Weights of a small transformer language model.
Size: 15 layers, width 64, 2 heads of 32, MLP 192 SwiGLU, vocabulary 8192, 1.85M parameters.
Architecture: RMSNorm before each block, rotary positions, no biases in attention or MLP, untied embeddings.
Training: a variant of SOAP for these matrices, 82M tokens, 5013 steps.
Each number is 500 + 50 x the weight over its row's rms, rounded and kept within 0 to 999. Layers, rows and columns count from 0. Numbers have three digits each. The size before them is the row's rms in percent of the matrix's.

# q: layer 6 attention query, 64x64, rms 0.202, rows 0-63, columns 0-63
# k: layer 6 attention key, 64x64, rms 0.206, rows 0-63, columns 0-63
# v: layer 6 attention value, 64x64, rms 0.24, rows 0-35, columns 0-63
# o: layer 6 attention output (transposed), 64x64, rms 0.199, rows 0-35, columns 0-63
q0 084:466507509496590453487539549552513489438461501419469535566453585417526603418538440472510412545491521474459561599523517552567492479518414509473501497522564432492470563532372493500435501524553513
k0 077:539473574575470515496545453394601469514519540493572488468543465526441392572514478495508445536506516512509544469582523440466530429561473558500436480527357456499540476520582564598527486495483482
q1 074:490521522531504499475468390491507486522461489549533559485523469570544476517533478525569459592513440540466519547478476493549463415511579493477433428362542458518620612461548498522411513505446573
k1 066:505444547494454443493457490388523463485487479484467545464566450523468377511440469528451564445482456446438438511503552573557477539507437477453517465459524530520473390566437524404492518383528428
q2 079:481449526477547530490500596489550428500583462394473447503453560519449405512474496408500533481488518526542561553548520539485530493521373503565521465541518442446460395530548565458520537491585585
k2 080:552453445452452499651484516536506527476453520493488472481465500566430498504499561492543451518565476434512639441460490464368457454484511536443506585483547449499545581553499457520520427431516527
q3 093:448487563577511507393574520466499476527551513491518563539512520410486623454593456467552550466481504540484451571565478565606522522473531580482436426478518482491400527438464535489533532477480434
k3 078:446430534433498481513418506434505592511438429442569548426470519518459512574429583536437531494485490459510481444449533471355530563513537541537543495475474574549498403478509512565544501571462481
q4 085:435527526563471513371514446475495462569538517519565541518563534480532635457541445537546504496493465421442411530511572555596463503537553530399451542500521524511471549457440468452459531497430472
k4 073:432483467433512454510535437512608492523491521500577567491524485469580507454494519510470562462432536425472432553517468528601475445533493529524549457527447545414442462472417581573525484563393426
q5 084:470585507488449566447474393558503559521381501602503479473534487496475572499518520542524520518517485526384556480483457497482487491505515453495490445410465510601482570411528555523432394568474463
k5 083:491477453543506433484443478462487442480574519501484454593504600480568583419443459447516535539493510484437448518579512530610526556431535464545505569567587495450499563440522420454433513444538510
q6 100:510504544494517563578473590510436537475494507498538493497536622535490357520454484461518482506583481476530497435454533461443464526476452458470537523639551455407514429562523454475435496456541568
k6 080:484457552467545539561401449562472460539472511570557480478518474568419442517468594484616489539449515499477539476458507491456439486534434478467552516526440491391512430412509522567519420570429455
q7 087:559486484503408523464519438430497410481521503466411513548543509545526588477561408460524544483425481415431437505498533521547499487528549543415547492497461480617426451457526398446445471529457511
k7 088:526452571480496451504495391536449533515519415431473558502503594447419451454524528482506533454573467463527480500546458467521515624482538455389446472569542505443468529455409409542478521502457441
q8 088:547449526586557443536433574466579440507510508438428513460521483512541478536463457493411460459482531578572551496481446447474540436502455486577527526533522480431515436521502488521575525510681503
k8 102:427501471450567481484512512497585560616429566482516499453464400440459514451533494524423514559363495568493532517475439433495472459529475470564506456477439565454484532440435559525497517581442520
q9 079:510474488565445524445511462468467474516528416590538483519612608467514569506512522476582531434590540469528518520576596557622512533549509519393490540522537479524553496452521530463498562536515443
k9 080:534480552517449453461482476474489448526610508429515574507519534477508547419531482487460493427499569462503433490552378498555493611521562456482535458586465461412421488476411429511413515492521549
q10 083:525401495545452569417527481477461451499446480573548538496544456492435570495515503520551569474482494466446446523602544538621460519496513574457496451413521506547520544480521478468410542573376485
k10 069:563437571456491448551512480528483492452501475512521554579565534493558499572538501464645497416576514397468446461519422409498596527469538512483525503458595436519558540548518449557504507486527469
q11 064:473516543402490479496465426571510596487484560518526524599412474480448408524561579520534422546443490461480512516480428479444448529427537478517431467480452506508413556533457587545476477509396480
k11 072:475530449527511572500480487529482485453450494537522447455484469548524469594430559487555543621504510543443528495449669541446511481504498494515527535410501505538624438567575502483544478419518464
q12 079:461526469578560533493469567444488446532525424559542466388535480493566502570400455435486463432610480508499520508540566503525501511491523490539530523483518529505510432555662463489532523414547558
k12 100:530490475518539405563451444472468529570593450463472575515483570457511482531511445471524435354591484472480541502572377533578485576494473459484487501591460475467468481460556509464450516491484444
q13 086:507512484581431491519455553457450349522536491524431465469511447498490557471498446480498616529433518497471429551503606575512455449538430568460545476451510563521520494481519396418462534548516530
k13 071:585427527429508435524552521496562549485458589462518582511551483458586547452596491497520505415452495492487453504565375423502554446450540519509511439477569475546511597490444509565516530494519558
q14 076:546528444500522461479422594523518495564507531486497505433461534615633525469496425463450512506490421550481412521477649515494459472497492517441518476523463511413527478443476533410519447519572535
k14 068:582449476466494406549555505508531509540496554482540516529543477473565541429597547501496519396457493423495422485570330475562590480522483545492514448547540509536471587438480500507490544519462479
q15 089:546413563533459608500488441486463498453564520435451536529451503502491561499530507578498569422554539446490481491488427496514547452530530634494462484503521434480510563495371448526562484458491390
k15 154:536479614387494614543514513534477468492480532588472506484490392568539533521516507455444467589527464477477560487476595459506505485421477462528531581530535513516611488525467573504542417497570505
q16 098:554515456537479489450478502555534466506531551500398572503484418536540535478519461516539483422358417513527450491416530642447525496541422539532481440467425552493555498499473455510495422438547493
k16 121:511516494472489513483559518479567530497356589447534513537495539497567489347484527466509508480456512490491427519459529481564516455535446466553511468423426488444458536521368559471481587449569511
q17 098:595523406493450497498480510471550525454414514426467424452496465555540496411537527491507541497371508574520557539414537497490548509507493472434519411522443517489488480400472539544542418456578566
k17 081:588514496538493496520603490454523499470460550409517506568464465479502502337568521566475543438524485487485471592492362443536462452533516551503471477517480477508402568475407521525473516531472460
q18 082:531438473504474564536524521519482551500394414503510507505464480464491517388517545513562581452599492554487519597491468492532510485533559489420540398464632468430418452556516454539501462505564497
k18 093:521577508472555513557601445524490503511501456553551523421368525505499530506466583441476442522646455430546587499493542552432491461493514521444556479542571483558508558570548534528548504515528475
q19 052:508530509477461547519575432543543607415456418482473562630524408435373522469509572545567525515426479467449541522473500540457509504504489466502488523535480524567521571554508463587435479523497504
k19 067:469528475593496567485519439563529486416524459501433439505421488558444453464435513578531474509537565542509477524429650588414454489489529489502453566479493494417477490535492412479536535464546435
q20 075:407447534512581462448531462582478456411576444537430514523529469520420504557523459435555468450439553508458522445549478507447527537578530566572463588493527576572492488493502455553459498453417445
k20 078:413513446538550643462491528536533528457554426476454457474449523557452464529409457539561423547510568585466534505420562547428517489473556451484519565462477506473502433520498448456519522402546459
q21 092:481543454461581390459529454502546517529454521587341516563471515515502484514495472491394430437524428431502455529590604504582533541533523526453441524513476538550524479510489529484530526435504454
k21 114:473503462566426447400485496578493465526498468424547476517526511532452565437525458477537620389526505441479486599524452504590523523537541485466488488511454535555487507581525487394466552393521538
q22 108:484574499526569516564493507541511557496528622454437466459417458433552572497519482375501594558535511511512495549462507468498448432482503511541544449422427544488409457518514539541566448492559417
k22 108:567456454452518450510580485481517537449505630487496539436497528526547506473505505505457515506538608509491504558553466426457532455375549552495505404543541496545419479525426518483509579425580416
q23 103:545533446495546514553464543582501514476492602538500516629414466498412509491591539523505583464498450545556465564463467439476532446415517524582444466459524503529479610486441432537474468536499560
k23 094:568504555409517470467572498497498532565425534609575486504483416458505564473469510535440545607495417568604451505538442476564540498461499497562481474396549559509532516528519563524470486570510541
q24 095:494413456418435526497602565499464457576452429443539503474524480515495523513521542537505523595526550646494475522495434518519435461599482442554494435527473498494509505526541617477486597511453487
k24 097:355562411466541505511620437504581496549487456514470520588492584466604553494485551523558474480517564550443511444548585514483481465474555555456476477495441468508409563494501538502523509525472479
q25 096:566561459558469466481447444567591420452549486429384453477417442521552567476456521501399481437500473459446530455470613496525474480540472516529518451543524541447553478522538589530485427476485479
k25 095:521534490518407416494547503487509472515501574377437493495437475555573481474612594499475532455478564511448469611486437534559469523490550497591467533501411464467492538540458567467426483446483466
q26 101:453456578445564526507482527581592545429507416526495577549547526464504535532410502517573449510468498474456491497514526428531465525519547500444586487529585495505591491552518524519394438571386479
k26 102:444513501477541537514423504633517464462567417515588519433451574543515495513426541454539474505517521473479439460517535485401507566433501511425519461466542432521515470585551387528476484534426430
q27 108:532476470384482471563508455503447611498505609512510514543468540522497536514414518580448449571511429453425469474532420412502491527502550447472450552511495467423432500520387583484555525529502504
k27 104:443462488476369605505582456554451457416530519586522490546511482555405481542530497526516471579468483393461450524531580472589466480473528499507478409534492518556490471494530576418519512546486536
q28 097:580451557557421572463484483556488553486544513496439569516478430506490554559505520522478496519437441463506493419497404475555522488471552474550492429444541556606545518471470587526435372504426455
k28 089:512552537468445511332537488486497519478501583459505468455465456450577473475529499460490541541467543494463475459546409457539496522501426465538442411469425557592518473570530582564438501554448432
q29 096:526443575541441487432446516511480469459541473408359442499590482620496552555466436535472515531439466520457530445458423498497513535565526451535557517536474536600471488453476487531518435418501538
k29 096:555459458530435612470489576514506479502514474450457385485450484513535521471518463572498526389451535516463542495372467418484484541505523437557426498453437555640565485492477497527480525496484542
q30 102:437445490508498556398455435533503451468542448506563544470583468477504495540483523500517508485537450452436557447478423542577499500501482535538551543487469434648579538494572553599496497486399435
k30 094:369524567450577475406515491521482520473499557492586530489506567424518481561477529467501519471559461555454531424503554417516503510510405433447458540513437471459543410496519469589462425471435446
q31 102:590501498487488529566431425534485558532563530560463545576420420443451519549532577551601471431506500572514446540448513479543508570408525442479424501541519492480527551492538455497529474389562491
k31 107:537524498579444505503443483507494498469483570572499584457451477553437478527395559501520426575530399470498545552521586497518513497491434475489560476525426458403443441507515549439482440583527608
v0 108:451509562555553493542426522410431556411586459486566483458487506546459492477490504586462452527409480597551484419470511415459581463471533401503425469572509537510449498505515518513504421507559508
o0 103:502421378442511452484592534513506490425599500527625494520480479426469548428539526531499523476527470493458460539460441494528439532487456538499503472547533520411483378539541559496549547411446538
v1 087:528538532533629437564540492421549478492585544486542522486511496564491547593437431512547432472445544438541550482482526482591518582558445581511523523456515507589539498504501418518531486485463605
o1 086:394481539471412522490529442515474509491434501540431527518476457415423484430592511495509574462465471545453446606493504568389416526440483525535441483495432502521541493524531476464381506512484570
v2 095:505422412518634453521503509457537452500540439509535474407496555510433475458532486443477423579462497522401518522642583503502470508485441407540505492497503444481456550411542521518489451514519520
o2 083:449441490543486526560510567566521492451466516504433456578551554559520478446507519470395570496445469611453451413530499523468487443563458499564466424510469594477456473565530488459418515426551423
v3 092:481512533323475554488508427484473562521439477467458536515431399414480533454612483506517444536521525489505457572507524457540527484488534509480511441486424578489385460499509510546514397486486542
o3 097:498534494546453422466538477457440441514556453533522418539539526496440414603469468472524516420548513445572493438565479558518458557548515500481401560482632570523541534548537448491402487483518495
v4 100:509514455362477452442572483478574475561414542504464450514416432545533436516550470561489516481552513399550514465503466429479549536476467576440560487500466482526513381453389532517525477492493470
o4 118:492503590491566454486401521455501471532502525489467661535518569430499551598532486553581495496457517431470467444465492552484429506496546442474499437543518462605488623500506473519469536541478457
v5 090:447535483495476518540585597483526414549581484543459560585455497500593532454418499455609560514470489547546423472460520440419526499453534534543563546451496525417501505516592511458496565460509549
o5 095:590548413487537497503420399473432501496483453485578456450481522550541451498533487532476578550490521470437463496439477479519497460435483515435466627546472440516384467478540561496472436534385519
v6 086:484522584351455451496518485502473546455486531531492490557436428627521437527542488471571428440482501461615522485532546491446488526518492441520486477612515512554446490450593558508550482488554514
o6 082:556483441434527438434469501416613473478432488524446451480515463404511521534569523495534411495429496463388488500504543526527535585493399479459474565508516498493549528506528440541437388464461446
v7 096:552499540600504524567423473387510477558529526421464644512469405496479438492383514502587563460491507431507510453441446463488542493564510486544433593501514478556516467493506491514485535472535491
o7 093:483477534349457420429468475562520511434565532440458436555542491514577531508538455463478518496437517495566427564460584491486488539505488547476578451490450503474519528505407530552487517632437515
v8 098:532517556563460498479586536611460495634515527521444523508605529527460526382476451483520501520557503555471524537557405552495396483488511491427469485404500498523496561478429526425519539515467484
o8 104:440543439536450594466489457491430487492443462408459466349469518525432518597525567524510428475557479525496538420433520469515489493582460491539517523518523539476500428501456600499476512584517579
v9 102:494581486520474445514456427434476518511472579553458421516510411423521401534499460553519545457460546481521443528437513540503474448413545601516461463420507464583452511578551406522531558524458539
o9 102:509493529490445482486527599537480480479530436512476576494436599567560546478434547531627446450629421432542477571475517561448525552573529527484477539495415505531516472524426524516486470450484453
v10 108:452590540370465467500534455456502521486479549534405460590463451468505492589567474531475474547443527402540440491528584533477506545452526448462498571494522559529518473566562498540501381555467533
o10 115:544487393454503501496495501423499466575475453601519507481546477509533462499528384435595460403540522454490476485437568548474476490541528620493499510455437520479434520474565393475438531421485496
v11 106:498428477538484508518556487578482473490502391449542497466528543498522447462522472414482422552486496631462477470535554513588492549482472394466447499543424505478457536519472519499565391402590534
o11 095:496484474516509530521493542455432532439542525503574374478577585501406557481443556548433500491504580475531533489537520494423489460481514472569434467528559542517383507619611525509472520453520490
v12 097:548478458441523526507500598508499527444464530485462544569424492537453460442573463575442469490513438420515525373541505445490594399485539495506495431557530566504550412526557587523506424528489513
o12 093:499523453499582473528612412428511463568485519468587592528515485446504528525521525527509515566452448513473437437499423489524406516531528530530556430490543459518497546486418433479416521475369439
v13 107:463511524390559481536515550435495597476471569556482434567459420451473444534567500613459485481434474440543482444467591468474542436441511520508523521560555469460497442523513482601501506567477579
o13 105:489502484504503421431550466490429386530518466534488563586417496505462604486540498468591475427569516462391439479509511468519571539534536497455491386451477562537469498517461467439449523415515483
v14 092:502424517561442438480554418535475378529512467440590532435456583550460455575470442494512466433471472379503603473521494489492474537486501509445460504534557494555526531475423469427511495443490424
o14 083:540626517476611537581431576527518529454463591487471520488509460573430539426535570515517398549448488529551418449456502562505446444455441549529518512450441517436552483502484478507494533552514552
v15 098:530493461539440493527573534549501478545401526533479416478516535388528502538441483471430548555517539484454520575470552575533441551493473688516583493477440475518502463486587476505471508542454519
o15 083:480569509668520638488479493452462497487458442465415572515547528530538519380479516424495535461583487515485535529560529563581512481518464462414515544504498459520437567521467490464539474488491472
v16 095:591569524507501532484546483522471446502530635591397466517498390492478513531454469501478579455442526459513437506461554578524485508470485566558509489366487520597491533540501458529467433556528498
o16 083:444529463436479458566521541490556463538472420427499500433480567468516510567437449462615504467479488453515480524598606555530484421567506544436524540511473451486430503500413411416496543447479541
v17 087:463436435525454485483380507555448539426524429419568504456525542535547541491463560461493491566516603542517545525519498464467523502535560421523471516545497429496551551568426569507500569459608422
o17 104:537440582450520499457523467510539527581523469476510372539520497539540541465483583465529534526483498519577550501395416546470558478473458503468503535557491428422463472423560502502622534448597545
v18 095:513541500466455494520485532505509664482421502431512450507517489462501545411592538573474450566595494519519514481474521414476453526522473455426473487437535531402440481449594532467474398500507464
o18 100:524427515549538471495557505462505517643536477554555516532498526472448415530520565436430470414513457521474446486588495501541499579460483516531495502562509559539433510500509627522531619476504402
v19 097:513460457359503420512534427459595410588503582563406553517473387526501491546470443459533512419472510423480443530465493532569510526482530538572530446506513500518500499496444471457450522461476455
o19 095:565465533443538443502458509519482521399499426480480579504513513514503422514456480521585522493417506501464463392507551440412519476511459504487444517451526509609518633493456414581492452517552579
v20 096:561526467476522549489533551506503468527393507414482577514459540493469508413552484529498571555573441457488536447487502463551464423478599495419503538589494521381592448535441599474507447507482490
o20 088:494499523553562533488570456474449537481526413480499550505527537554498503540557495469420469537451492437499465446460418508473497528464548571535544381442549463505414514458527425508554535672440544
v21 090:486492433491541443518451456403577471541461487476529510581485374516506443551484472440502446442457555418520511456473521448498528475527541478497512543550510481451595425539628433568448468491458590
o21 097:470529618433529513420557398554503533444519539563460490511516555505567420442552446517526565508575478539461471521451500545450513496555518527532535471395468470531438547413547519583458554500516406
v22 106:454502490407555497525469577486476507591536499442500550522430495451484551514486446601513460477519533579541469431405476450496604468482568475500568497493580534434594437550549492535553483511452600
o22 106:522557494453537495459531388511444572485481503515532540573549454539395424510539463513499608478584436457544503389558432458444501521483542591448539478485510404475468460554447580529482496501478492
v23 098:460555424517524509589477509521445532504530521487460481428503555439540595433505405473509495539515423575484483531641445549513519492502551472619573526497514576543492612529455541475497564466502487
o23 091:473509492590461514447509571487515495532508473385538496561565567528425511564522527519405603449520545567500485563474439437464562527483489472487447509527515474426542438458475448621440416435470500
v24 103:491409523384570454523514538430509438437520477475539567493398487480483462529497491504501379419520547492555534470530446460574480520487591428526417390521492581522464458507524533531547465449472506
o24 098:479467539477517508465493455532426554431582536582515508521624509468384424474537532573581459546436455472544375531467520496492527495475419569530420488486552540503532492486443457459474438526529553
v25 084:461508553650548498451429480599511563499580508439586481388533545540432570486515588540503529555538512505451468520453449413536528535571446498508457523525558497492480535462448516439533522495472442
o25 077:530489481422435513500526559475479575596515557460384487546384481537476469506521513538444465476518493503584557455550506437498453503469471420460514457566521525433557446462452545538552631495583512
v26 102:536424524552468532518393466572497426547467410492510511495575514464504477485443544507532521556522487557528534497481561532412471456528517484431442561441552437405433546464419449412522576455576458
o26 091:512587493547532440545465487441498568508526530462475374435533411589574528497482582515450488474510424465554473480477444476503483497485481486504525451573411544594520551473453583521582477446545586
v27 102:528535473472545486420478562495546560517432475489530560553473470471534443516427500569530566483530502547582544405451443484412538454503586474476536469546479447454423393586552551521539558500488600
o27 088:559491642489527517547504452462424389516529463528554480517486463509438504466563481537493473534534381436470513491487482550572509511483548570526527515544449440439560579481476547573556464608452444
v28 097:517602494541481533412494552558448610531603604578540430510485542521458567453571451482449537480428469541433450487438444475460480492567528497514543460505461559506486600507467480518492473441562530
o28 101:473476503482450399603528491453533537406452477498500469528497509374505552544490560541505462388563457516454538454590461460553564522458492520505541537556492432469507432435588444457477572530544463
v29 097:415501576434503525470384418461514522463482422503490526487546466493418520555560520536535513544445473431577502479435602469476556446522537461420520526618529502467492465512428433541558455501573484
o29 096:575538432455483483484586521437517515553548590608505466543511432492534573506489484473571529398522452486451542505459426509484519474503439496481485462435429460568578500536624533550500523522467604
v30 093:537504535502528499489477392434468458578547440572501494416496478487425523526509426557609553456503563646515422512437530527498458384479476499501476460437540491475478513470429502507534529543583519
o30 089:486611533427409500487529550525501501443575545504494533523566496479521504575409461488424456596472420489501576497522458484486533548533490559475497480581469536501522399585559532406495449475478600
v31 101:441520445543484446522521493493526505470500505601407460570606561501477577529525507436432441555471425597484395574553560511553530429527518426503457484396518529456470557494533541451483518493531474
o31 111:510440490540521535499438577482440533505493430482599512335529501502545408478459461485550555479440522607444560498496443411462487558453428460523529450558510472499534445517497528427484496429498445
q32 086:504414571553423532512507513511574530532530426530478552466546511411461532507558527485569483396449605470431556536545548480433528578484498415471488477547544600579420499528459504554457467506484469
k32 073:529512408532506527480516534510431506470473408435440513472446502481515441435496514493487501568505504441558482485570576558520382532455503653469484472424474464521530484430628541539557537552460498
q33 097:537514543514483530435513584415525528502540446416464540460484494453491566535546542514453446428401602418473450548500536410479565559514470457507563497476493530472420554498449607486512455513405456
k33 103:476539465522488465584476583598564541541486515563579421443522450412414576508477610444517481556520497463451530473503591530477522477497491464516527520418547455558502545595506442529496483564573534
q34 067:549601497479475477510512560444529629438474524484457548536390453444566472572534519521383397457449494559503448484446501478459558508600493427523494493563413535482524491459514530497514505473496562
k34 079:480552572429494498519441519555538573559543476530597468498519576494420539530409557525513412473489471476520501451488459516492464529430486424483464464497584472469464526583385468411486425446528589
q35 106:543503399488532465580549413483465439442477570558511454523467435529529464490447459401494537574611451538528540485512432560594486434553464584514469513487532486463556487542559415447530551508535500
k35 095:474487502499509513446527471382468483498530464395427518591506537528551457487540427558522550432458546514537427615495491432487564560497498503484495536554481536441527448405499558450445565480385457
q36 070:564586526541442509529532532413513572435509518460576504462456557479486407525571572560460400490509528458463441524499407440548555495502422495458463473450581433519538475450551515590520469496477425
k36 069:435480491463608553514473451562533531524572401473550491596478520596486566458482488493466504522408436517490498441558468479451450469496478441475417499488476458511424586547443509401422444447492540
q37 092:523576445522545430614488459480493485398433520540547456546488444445481416493483517457474552565580446532574526521451477563517504464567480604520452532534503494467584486535499432457556593465573518
k37 084:505484501528471512434528508480509539510465540488516581607459530609473487500514450562459479504506504496539486595534573438512671449453412493519469576534480496478473509367493547467502514484397505
q38 087:506404520461478580539482565470584531541583467419470506478508552526567585495504508501555460476434541477469508490483557390529524505467470339513605483520522547519456494507467590506460460535426486
k38 078:501508523487493387502479483557495536464444471557493481434535523449456507528462559559509559557574438454460567462551527572402448472486575538466470477462539441567524520609509338479503476508535551
q39 108:452477539485513507413485544508550520545579429467469471461520546469453516508575492577521413471424534515431419558507526423427477544499490391483526495418499451515441520383473619505490480528447555
k39 097:430510512487496442522484526558589563482573421485618479436511482513432611510460566513476501529489537444481518445541463469505454508479463470523510540488589449554479561622436401462508428453563499
q40 096:527493400458529490528536507463489480491584563496453541547394406505617517485422552460503483518478512535527570461455507505429483439490565569546491538655488556550492500560533465497537527439548557
k40 113:516476477510505450410444516490484450545534508471481450469533506422500470488592436530517486505482503524514507510504563531381480514481582462448507504563409573557589402448551581585521568445404431
q41 089:503438508536509468529447559461553615563536443466474423385522558472530572473436504467530471510527566464459458556478582447464548524477462372502578563519562512411505540507507489552429445528504509
k41 095:495508557474494466507547558525549507485551449495532506477451549483479534525501501625497477527538468492556575431591527536460539459441551470468471417497620456570567560658508423465472486560543508
q42 103:517450474575485552527472570476538502535501507458493474373534478553524592455473497512500593546460547413420508478518565439563459479518453378471621515538527506469425528572503515509481525587447519
k42 084:473509452437515481572477555532435497521510450488577579484540524477450540537492476510589579460511506508496566517602527462545531460505473576526523459424612446535497628606503403505467502576500522
q43 102:448446565480451534434483562527554551548561487487513502477477500476560491504480515528479432484393534486466461443453548414489486536537491356502611458465497498548391485476493636492477498558432525
k43 087:387541498438491446497435545418539576537460517469555453499487493509504600543521514545434455530475503438460552482547475554523450532537426428478470617481548512546530619581455448512475469428466541
q44 088:515597432528538361502467498447451483486440513540491436466480549523540473464481507481460579434597467509567500554460465566485484479536546535488512509567508461410534535558606419561460595460489546
k44 111:570496493461519512543577500560598510425524530541493555477560426579400460473540514541500540548408479505527475480604499470633599478495511537510450477489568596504553578474451507491522527553498507
q45 101:490449517532474603535551542451520544552497512480529488439554517536505557450435478518497535508526496477438510449547529365586482487488475429423642550542527473504403496499530554467469508606425552
k45 085:527438504513361564589511562430442495547433543480502519528524541552461521540476483498558615492473498531497544445602459467611493469495503495521535419457560521557480598558480450506454509510442553
q46 107:526489478523536532517518539516456517559487387467527480410573578539541502529443512508608501510628490496383516588583473531484501535464504531432496609456513418467448451543557504464519551509540473
k46 101:529494533616476575517504486517508421504439531525538528454455620503467508534467496501514554450538537560541500498518461497461474460476517502521591404509476493535510517540541357463352523578564557
q47 110:478471565478491600495535547520550531518549505555435556434510454503558592547456496497498512587420598464398502475454590481477479503473434411462548559457440497584425477449505552461513427526470490
k47 126:398556470494501468482399535514487576555515430455517456458479556438627521518385499453426461489549466480530524571488516535479412529470491523519526565529453519555498463594520527479487496398594515
q48 091:483394591531485555449499557554574420495509399421519523440503445487423626539506552535457428551434506505509528479522460498522444493483404397515546506454469523525447470509481473471573451507540468
k48 100:490579517538563538477532410522522532514480476536474490525551489521555516443456476467476424477532504436476508556428559514399583529576523547523521492457511438443489412445508454422599515402626540
q49 113:460574487474537468440519454518409535475508514532476494583508568532507435519540457536495445484598454536559434514527388584431482478490595599532382455440485506524551494431483458481471499421505458
k49 073:429505522487558552472524491539588530465513525481512398498485449555434458471504481505516461479466438462483452470349560552421473469584507556569443487489478510516599467429447493506558500364536496
q50 091:507519614593529367553484481457426434482472480480550520489493453416487472495519515456483510438577414539589526551518473537518470492503448583569437536498458498468574471520488438578545468418532550
k50 117:567421576536416448553552504492541482460479492468498545561468461489428540531558526519478590505510507532477486498567501423625528501518510521515460378513552566512539509458425532561486529645455535
q51 123:429438498509505614519463619499509397532548514477493512405531559524541538474476453479468550541539552482508527497468567447538394443482471404468598513541504460470413530556461496450501550566481556
k51 094:617435500475528504603497570534413454553517476443474500462565529481548513460531495476532642523482491556583475490608423400578525444448444468471486501538542497456461548503472460500474543522511464
q52 122:461477465555504395534522566450463365556484517531540506501555536481534463478463535400514495486590501527533653542509526509537465494474533515477540501533432546467535415453491568501564589447539434
k52 122:531467461557418490547501504451571440497539437489438499432518455513545420490478545486531494485633559577405480530473597473484525513566514500497590429515487557502449443507508539471571543431588576
q53 134:474515514500587477542549518496560449542493622558572538594482496509522478415524460432436548496530529411598580509490519446545484471452592487440540524520525503491545531452523536517483584632510512
k53 118:629470500524489470560520591460358462573482447502479561531547588430479522583511499491540536524477565533559550510560459447469543525436552449428453501423519467455492502432483464551471501537449540
q54 113:523530484510500494519463501473504498507508494399422466399442549561556520541564527493402400604506501518471537528415594518485382482590561547492485521513438492547557488574481521484393513493508535
k54 103:373549503543475467486425449480550526508565407452496416516576542589482501479490488549526423530502527478454567473405574564487431522612525479473488572490518480526496567527532465452547551409502482
q55 114:520458567442510476433500485508346501398413564430495609474557473478433413539558509534543498520500526488479545482482471490532530483449451583533491566551476482537583566494502568515453462511457571
k55 111:562499498477457486410478439502488434402524501473507532461536461568553482448565550528592555492508415365438386483472500442500520491443509458451566418511543496601560510474502478505554558518527528
q56 133:474441480419534551481532542568477474497540536570452527468536471481464432513481431384447488546546439474536474452510540465448410504392508532453521600512391532566533433478472579536488463549435457
k56 146:552439426410448569545478490544471491415571487526379494507556504510561446479452504492479561518408491474607482444562511472514444523393474470421526467482510518545522459486485575480480403500554566
q57 116:529587567512513373531461462474514407477455571440509565563495414420469586520561549503517531453499452459467456429475557423575493489464490537517526468560518503515478602490444447588476517486493443
k57 106:569491452475487419521528448472469451468489505553571558541539484414600550429527559507525571508483449480521439489469376450565500473502529491520491406563483516492473462441504599555513553591397488
q58 126:564498520457413451457579422537494440521500564547523439533451476551405575528572512506543509515547470473469512514617431503581488534556467531445532425479524555625457492552445567499474439504460516
k58 149:551480483501438517471528478578445443494453599626514518577473485562481495452465486488483551430464450457453497462582404456595512518495452476450549432542421493468440496557538624488443480504521529
q59 121:641517474579467421464467577461484449492494433509542523425518483441513498459549563543557497431490603461537557460557516563556551521564497546538531585446547541476521493463512422564601516479503499
k59 116:517537563618432467526482555450542520504473456492447585506479458458442440506492594452478400465500512403466551504413523478528537572599468469542497503478527567538487469489501534557490620552435551
q60 137:535513522474558518565507535480448589441442437483485511495512476478450522560411490592582484475491581483539530473432425478528530578479491536486458452430481395496484492454470499570445348447474573
k60 142:579554539504469556536477503451432434493531502461458453476405432521393472520519421471544521411552461536474426505426511521507595526474457449619527474420520467499497454463450420493513436420483533
q61 147:565501537594460545496429422506439562474588403572493478456455505479474500566489585491477445480519552501489574455550532486530450553525465582405491571498527459555530378539471534518581476519544534
k61 140:484572550532417473484447457483476561517510414622436456523446423603391463536499513457481493471537442532425572491490555468493456553508465487469461597499500522513470467520549490439566487446607515
q62 129:498510422471548472452477474530494507519519450570498488478493470474600427468491580450449429458378426534448538522541387520416480540457469501548417540519464513600568500477558582505583479515533534
k62 121:577450484487490426455501462483578505489486535481492499514518448426585509487513525505357509570428445489529508469611465418539441474458469500451503505612449528550602487420496586523573506535519499
q63 134:460475463595513448525575516533582448520438570456515549527395468512571579481437564526464507401548429507595458492485534461529504441452548466566562484512437471491455484474477515570434509515404548
k63 131:480429531486408465591531437483524515478497556451452473588554577475509550552471460554514493457512490512542455457457418458531469422514509521533538343422407472519557443509512583552466516547459525
v32 098:522555498403392488540480507504472511452551576536418443446491524507379487492497573472472500395455508625480457507482508498486454555489553607528468519531540439516569568474439432462459458492468477
o32 095:576467487464503455421526471456520556525579489509460444462424440404454591472414501545408482533389574533536477531466555522502426534582521517525499441565455556553447440548493492509449533472466448
v33 099:494477523468564521642499493474540555446503504486526512475545528473490559341551530489501489549508514419402541523599529514537475490523574413526557425559486533520558547529501542438559487474447574
o33 110:597581537471461505546510496385473514513458490550491360487492511515529523528533522536566515434473489509429399539502444383533506447488552496422492520606458455504448481414483460466512553567461511
v34 110:556526454516511554554484464470460570442492477542445480513547528465522599534493491434447353488457487542505498530569422553517577567519389558499521483593559512424498510549407490575509491468462536
o34 096:576418527450492512577507439522467586501466514432516566600458514552454603491473539537507442549512495454504455531459514561537539544420505610504453532470429498404405517534563410500475500525530476
v35 109:569522485591560478422548540544404453528522432524529442508438504468541433503378422537504537436487500424508521489495498562501423480494480482585490469505431480551503548427511474429489575539621488
o35 115:482490492560624477434515509477516496486467475524506528475518504443502469514476481582501470428500462484486561516571406524389505429423521598446414536487593482547488535439496556535517517368589486